config.toml
num_hidden_layers = 9
hidden_size = 128
num_attention_heads = 2
num_key_value_heads = 2
head_dim = 64
intermediate_size = 512
vocab_size = 2048
hidden_act = "silu"
norm = "rmsnorm"
norm_place = "pre"
norm_eps = 1e-06
positions = "rope"
rope_theta = 7040.0
rope_fraction = 1.0
qk_norm = false
attn_scale = 0.125
bias = "none"
tie_word_embeddings = false
parallel_block = false
init = "trunc"
init_std_qkv = 0.037
init_std_o = 0.0
init_std_up = 0.037
init_std_down = 0.0
optimizer = "soap_variant"
learning_rate = 0.00697
lr_mult_o = 1.5
beta1 = 0.95
beta2 = 0.98
lr_head = 0.00879
warmup_steps = 200
schedule = "cos"
final_lr_fraction = 0.03
batch_tokens = 32768
max_seq_len = 128
doc_mask = true
train_tokens = 119800000
max_steps = 3657
dataset = "wikipedia_en"
Each number is 50 + 12 x the weight over its row's rms, rounded and kept within 0 to 99. Layers, rows and columns count from 0. The size before them is the row's rms in percent of the matrix's.

# layer 3 attention key, 128x128, rms 0.134, rows 88-113, columns 0-63
098:65 31 35 68 46 34 50 65 53 31 60 36 59 46 57 48 10 59 55 51 26 59 53 47 52 77 40 57 37 55 59 65 54 32 76 35 64 47 46 36 65 37 60 63 61 49 44 56 63 82 45 48 46 57 48 56 56 57 64 66 52 36 62 47
098:54 53 49 51 57 57 77 42 43 17 49 67 56 56 64 73 63 65 34 66 58 45 39 32 45 47 63 48 45 49 61 52 60 49 33 55 29 36 53 62 32 42 56 54 80 47 32 45 45 58 39 50 49 49 39 55 33 30 44 62 51 42 30 42
100:52 57 78 57 48 40 28 65 46 59 58 58 58 36 76 55 42 62 64 54 48 50 65 55 42 75 51 33 52 37 61 44 60 57 42 43 40 38 39 34 57 71 37 59 49 57 29 44 64 52 49 61 22 53 39 36 55 50 52 55 57 67 42 29
092:27 49 24 53 41 42 32 56 66 59 58 61 50 43 50 11 51 43 48 54 36 45 49 65 42 63 47 53 31 51 52 59 68 76 66 63 37 60 60 52 58 58 37 70 43 68 78 62 48 43 39 58 70 33 44 74 39 47 49 47 64 42 60 43
102:41 50 38 41 32 46 73 15 52 58 53 62 50 43 35 44 48 58 60 53 55 38 35 31 59 53 58 62 42 38 23 47 42 60 65 61 64 58 40 49 71 40 50 37 57 42 57 55 67 35 40 44 61 41 58 36 53 63 54 45 42 36 67 59
101:71 46 52 56 34 46 24 39 50 50 44 59 61 36 61 46 60 61 45 60 51 67 73 49 55 41 34 34 32 61 69 42 45 41 51 33 64 29 53 54 52 65 35 61 62 62 43 63 52 43 42 34 59 59 77 55 46 47 32 50 54 72 64 56
092:09 60 65 34 49 40 49 75 31 36 49 46 52 51 38 47 47 37 47 85 35 51 50 43 58 27 50 59 54 43 49 65 57 48 36 40 60 74 48 68 41 52 59 61 29 29 51 46 43 56 63 61 52 48 37 45 52 40 43 46 58 38 44 48
101:65 58 46 35 55 58 36 67 49 37 50 68 70 32 50 44 37 37 60 38 33 56 52 39 57 40 37 62 61 42 42 39 29 26 40 47 63 40 65 66 47 46 68 45 27 48 48 59 44 59 61 46 48 42 49 32 73 74 51 38 39 58 54 48
091:54 51 42 57 43 54 96 59 44 57 51 52 37 57 58 38 59 51 53 53 48 53 58 36 56 34 64 45 38 45 80 38 45 53 59 53 58 27 63 61 50 54 49 21 66 43 40 39 54 44 53 60 42 68 60 41 50 29 19 78 44 49 68 56
088:67 36 51 41 51 72 63 39 52 38 68 53 37 50 47 52 45 49 45 40 52 46 70 44 56 60 37 55 41 33 51 50 46 53 69 38 24 29 50 50 68 46 22 40 46 39 37 43 39 35 53 45 49 55 54 66 62 29 67 39 55 37 66 65
085:47 80 33 45 47 62 39 34 64 47 50 59 53 50 58 55 54 44 57 37 47 63 67 41 73 60 46 28 32 53 49 13 42 47 63 26 37 52 59 59 76 38 43 48 51 54 36 53 40 48 44 44 68 61 48 25 49 60 47 21 47 37 25 53
090:47 47 84 58 50 53 40 70 52 58 59 32 50 34 57 59 40 37 45 32 59 60 61 68 45 47 65 32 34 57 37 52 36 73 26 50 43 30 60 63 61 49 49 70 44 44 76 50 65 51 41 59 39 58 39 61 71 24 68 62 70 30 47 63
080:70 46 36 57 53 77 49 49 63 45 56 48 57 47 44 68 65 67 49 56 62 49 53 31 68 45 49 52 55 46 27 61 40 58 64 64 36 38 58 42 60 52 31 44 30 26 65 59 65 58 45 41 36 61 63 33 47 54 64 47 53 53 80 50
093:41 72 27 45 38 67 57 68 48 37 68 52 51 45 38 47 46 55 49 53 46 50 63 52 40 52 41 27 60 70 56 54 48 36 42 60 46 51 63 54 61 42 36 56 41 54 33 38 68 56 37 35 66 52 52 54 61 66 57 38 39 47 48 60
083:48 11 54 49 43 50 62 63 41 37 56 58 48 38 59 53 60 42 43 72 49 48 39 51 54 45 21 45 42 59 48 55 45 63 39 56 50 41 47 52 46 38 47 42 49 26 54 48 65 58 55 46 11 59 41 83 47 61 58 64 47 60 63 54
090:27 52 67 57 63 46 74 45 36 50 30 50 55 52 43 49 32 48 44 48 25 61 48 54 52 52 54 44 72 52 57 47 44 67 45 41 68 69 48 41 41 39 49 55 38 41 49 38 65 61 51 77 59 56 54 37 63 62 52 39 55 67 15 39
092:48 68 66 54 54 64 53 34 47 64 41 51 54 44 48 41 34 48 58 50 50 56 40 64 61 65 52 67 47 55 59 63 40 47 60 50 58 44 33 45 59 34 66 57 54 76 37 58 46 48 72 45 31 41 33 66 50 53 41 39 67 21 54 36
098:53 41 51 56 35 70 57 66 38 51 48 54 56 41 25 45 49 49 41 21 49 44 54 61 37 52 61 30 51 46 35 48 61 68 35 54 61 38 55 36 34 52 63 51 47 36 77 59 61 42 37 53 48 70 72 57 48 49 36 64 41 58 60 67
094:52 62 71 61 55 47 81 51 46 43 55 50 33 39 76 46 34 62 42 69 37 45 48 50 51 35 53 69 41 28 47 49 59 41 55 47 80 34 31 48 42 44 47 62 42 79 43 57 52 46 31 63 31 40 40 51 48 63 42 53 55 27 41 52
108:43 48 52 39 36 30 38 66 51 57 46 72 44 67 29 25 65 68 42 69 55 40 58 65 43 53 38 55 64 70 46 47 31 41 40 62 55 45 47 31 35 61 55 43 53 60 65 66 22 42 42 48 41 60 62 46 55 39 64 57 46 58 59 55
103:46 46 56 34 45 70 56 40 62 59 72 64 45 65 49 38 49 44 62 37 35 59 73 61 46 45 40 66 65 42 57 32 40 69 71 45 38 66 33 52 61 70 36 49 62 57 50 88 44 46 47 76 47 52 28 48 67 41 52 16 45 53 58 47
101:75 65 47 38 39 63 39 37 39 36 36 47 43 65 62 52 54 61 49 72 37 56 60 49 72 33 38 41 65 50 50 69 46 55 65 41 49 46 69 27 57 45 26 34 34 56 58 46 34 67 47 37 24 23 49 55 70 53 55 52 47 62 33 61
103:65 71 41 61 37 53 44 59 49 64 50 33 53 42 39 41 53 44 34 41 48 65 55 55 31 46 19 33 30 49 60 52 61 47 39 33 35 24 58 50 57 32 72 45 32 36 49 49 71 46 39 46 46 50 64 39 45 51 58 58 57 25 37 48
100:52 46 55 22 48 58 58 71 45 80 49 47 53 52 61 58 62 43 61 51 37 44 63 54 64 48 34 34 53 36 67 45 68 61 38 46 50 65 54 43 57 45 53 56 77 33 46 48 61 60 70 46 32 62 50 41 44 52 80 64 50 32 45 33
098:35 53 61 53 42 37 51 41 53 51 43 66 39 48 41 52 68 42 59 40 41 33 74 37 50 40 57 34 25 59 38 25 48 63 49 61 40 43 51 69 47 61 46 48 46 52 55 31 31 75 34 53 32 19 50 30 43 57 36 42 52 54 40 39
094:49 58 55 40 43 44 56 40 66 59 33 40 60 53 61 47 73 66 66 46 43 41 31 55 57 55 49 33 32 50 44 63 63 42 50 36 66 52 70 53 42 61 57 64 60 59 33 52 25 42 55 51 43 52 53 31 58 61 59 70 60 30 56 16
# layer 3 attention query, 128x128, rms 0.129, rows 89-113, columns 0-63
100:63 49 40 39 44 65 54 36 65 61 42 61 26 61 53 57 33 56 49 53 59 66 54 61 47 71 45 52 45 37 55 61 47 36 73 12 63 43 41 33 47 59 57 55 51 30 25 43 46 53 80 49 52 58 59 39 68 54 49 48 56 30 48 45
099:39 38 28 32 54 41 32 43 51 64 44 34 58 30 57 65 60 75 39 22 45 57 51 69 73 54 49 59 43 49 59 55 35 45 53 65 39 43 38 60 39 49 30 56 40 41 59 40 76 47 37 57 68 54 50 57 41 52 61 46 46 53 46 41
096:72 44 52 56 51 60 62 72 47 50 56 46 42 34 45 57 72 49 67 44 40 52 58 46 47 60 13 59 45 37 55 51 48 52 41 58 41 32 59 59 45 44 40 65 64 36 47 59 44 34 53 52 48 62 51 53 57 27 54 43 26 34 30 51
105:42 23 41 46 62 62 65 34 31 59 50 54 47 66 48 49 61 48 59 58 41 38 50 33 48 71 46 52 60 40 43 40 55 42 34 66 54 59 52 39 54 47 48 35 66 46 31 73 73 50 62 61 51 65 39 64 44 48 50 43 51 60 55 34
108:47 43 64 64 75 51 47 43 43 33 58 30 56 32 45 33 49 62 52 45 48 68 62 27 58 52 40 47 62 41 41 54 33 49 53 42 26 52 67 82 44 60 60 69 41 34 56 50 51 42 63 42 43 64 36 39 46 38 64 64 38 41 64 55
094:45 67 50 53 46 36 61 56 35 58 47 57 42 68 39 49 61 22 46 56 57 35 41 60 39 36 38 56 56 53 48 37 38 65 52 49 47 66 34 62 69 61 38 68 65 68 86 37 43 53 47 50 45 33 71 25 37 44 43 40 35 63 42 54
105:24 47 58 70 53 52 62 50 26 49 72 68 44 44 40 72 67 56 60 45 45 32 57 47 46 48 50 45 56 75 45 59 41 56 57 46 26 86 52 52 34 32 64 48 45 72 57 51 61 63 40 49 25 46 64 38 46 37 34 44 48 69 35 67
096:64 33 71 70 58 69 47 42 40 49 66 52 41 48 33 49 37 64 46 36 47 64 40 65 60 62 36 33 56 53 71 51 56 57 60 35 57 34 41 36 54 60 43 65 54 32 69 46 41 60 66 55 61 40 59 50 45 62 53 65 67 45 64 68
088:47 53 69 46 57 31 43 60 32 52 58 49 47 47 48 59 45 70 62 59 54 49 41 48 53 58 29 45 60 34 61 72 52 41 36 27 63 51 39 47 54 67 60 42 61 61 34 58 70 60 37 64 51 51 47 29 49 32 76 60 24 51 58 53
095:30 55 40 67 53 46 40 54 83 41 34 29 52 68 39 66 49 42 53 29 51 64 63 51 52 53 23 77 54 68 59 45 44 41 35 44 46 60 29 43 45 42 38 49 57 38 53 21 53 55 44 46 43 53 53 85 37 29 65 52 60 51 39 55
105:40 53 31 42 50 43 62 60 72 32 44 61 54 52 63 53 55 45 48 47 64 55 51 31 38 29 39 61 65 62 48 56 67 42 47 40 50 57 26 39 64 60 49 38 48 32 42 61 50 57 43 43 55 57 39 41 54 44 16 25 38 69 55 46
086:46 61 35 36 24 47 51 55 57 22 49 38 46 71 33 47 21 50 40 48 50 58 27 53 53 71 59 60 40 48 65 37 56 51 49 24 58 50 61 59 58 48 62 52 59 52 43 44 51 70 62 48 38 58 28 78 40 40 48 45 56 32 44 34
100:46 45 42 62 41 25 41 51 58 57 47 37 69 54 56 53 48 32 58 62 69 56 46 59 44 61 24 74 27 64 48 44 63 43 26 59 64 36 55 71 51 35 38 54 45 55 54 31 43 51 29 48 69 36 43 58 43 29 58 48 53 36 50 44
084:74 30 74 39 59 52 42 53 38 50 84 63 59 66 48 56 68 65 33 23 46 54 39 35 50 59 38 45 58 40 58 43 44 63 40 36 58 58 79 39 31 77 36 43 42 59 45 58 67 48 52 48 49 51 46 32 42 64 50 47 50 53 63 50
101:49 53 48 67 59 39 60 56 38 38 36 59 33 34 45 63 40 52 65 52 58 51 52 31 37 31 37 61 44 44 27 27 56 44 52 42 35 50 58 67 40 39 47 42 56 68 27 38 55 23 62 48 82 33 38 36 51 78 62 37 50 28 40 57
104:54 41 22 46 43 58 31 41 42 84 50 47 67 36 60 49 50 31 70 49 50 42 52 23 49 45 41 29 50 51 55 57 66 22 62 66 41 36 62 48 38 44 52 35 43 37 84 49 30 37 45 54 41 67 55 65 41 54 50 32 49 44 49 59
104:43 36 53 39 47 70 50 53 61 56 31 50 59 62 39 49 48 49 46 31 62 55 20 55 53 52 29 54 54 46 67 57 55 40 73 38 51 43 58 29 60 43 64 54 69 56 59 48 39 33 44 43 54 37 44 31 29 55 45 69 60 46 44 44
095:15 43 41 50 45 52 46 39 55 57 41 76 56 47 56 59 43 66 32 55 54 67 39 33 57 55 74 25 39 40 48 45 65 39 52 31 49 37 40 44 61 59 50 50 45 47 63 41 77 52 36 47 66 39 27 63 38 54 50 57 44 47 61 42
109:58 45 54 64 47 37 45 54 56 49 52 56 62 60 40 53 64 60 56 45 37 54 44 61 37 62 38 43 59 45 39 35 49 45 33 41 47 59 56 57 59 63 44 68 32 68 57 57 74 29 46 64 62 73 61 36 65 71 56 49 09 79 44 75
102:44 46 30 56 44 53 54 26 53 34 65 47 50 51 28 49 54 42 26 57 44 33 73 44 20 46 19 32 60 49 38 49 54 44 51 46 38 51 48 59 45 41 29 60 25 69 42 56 42 60 46 51 43 55 46 55 44 42 33 39 41 55 46 54
100:66 47 66 58 36 63 57 53 33 55 64 46 48 49 60 33 49 40 46 61 40 52 39 46 65 37 59 53 47 47 63 57 44 50 47 43 43 61 69 28 46 60 50 39 58 56 52 41 75 33 48 43 54 64 54 65 67 55 39 43 43 53 58 60
099:63 44 59 54 42 38 52 58 64 40 62 33 25 54 44 40 44 39 40 47 67 60 45 48 52 55 52 58 55 41 54 56 61 71 39 67 46 52 59 47 42 53 27 31 61 54 49 57 48 57 52 46 31 23 49 58 50 48 42 49 65 65 61 59
104:41 62 45 65 55 61 49 52 49 51 45 55 71 33 38 52 32 50 59 43 48 66 58 67 39 41 30 59 32 57 50 46 51 56 74 59 47 65 59 49 55 41 61 54 67 56 39 51 68 62 68 40 59 29 63 60 56 47 45 27 66 62 61 52
100:67 50 64 62 51 46 66 73 69 49 43 56 61 44 52 39 53 49 46 37 34 32 55 45 61 55 44 74 47 49 43 37 60 55 60 73 29 50 48 69 59 43 37 54 31 51 36 63 50 51 34 66 63 53 39 44 63 45 44 43 45 62 49 41
098:72 49 54 41 46 39 54 62 62 77 42 73 68 51 25 57 39 74 63 65 46 50 49 37 55 53 52 47 29 51 71 39 48 62 46 51 65 51 56 33 67 34 44 51 62 46 38 43 72 52 32 50 65 37 56 50 72 49 19 64 39 32 29 53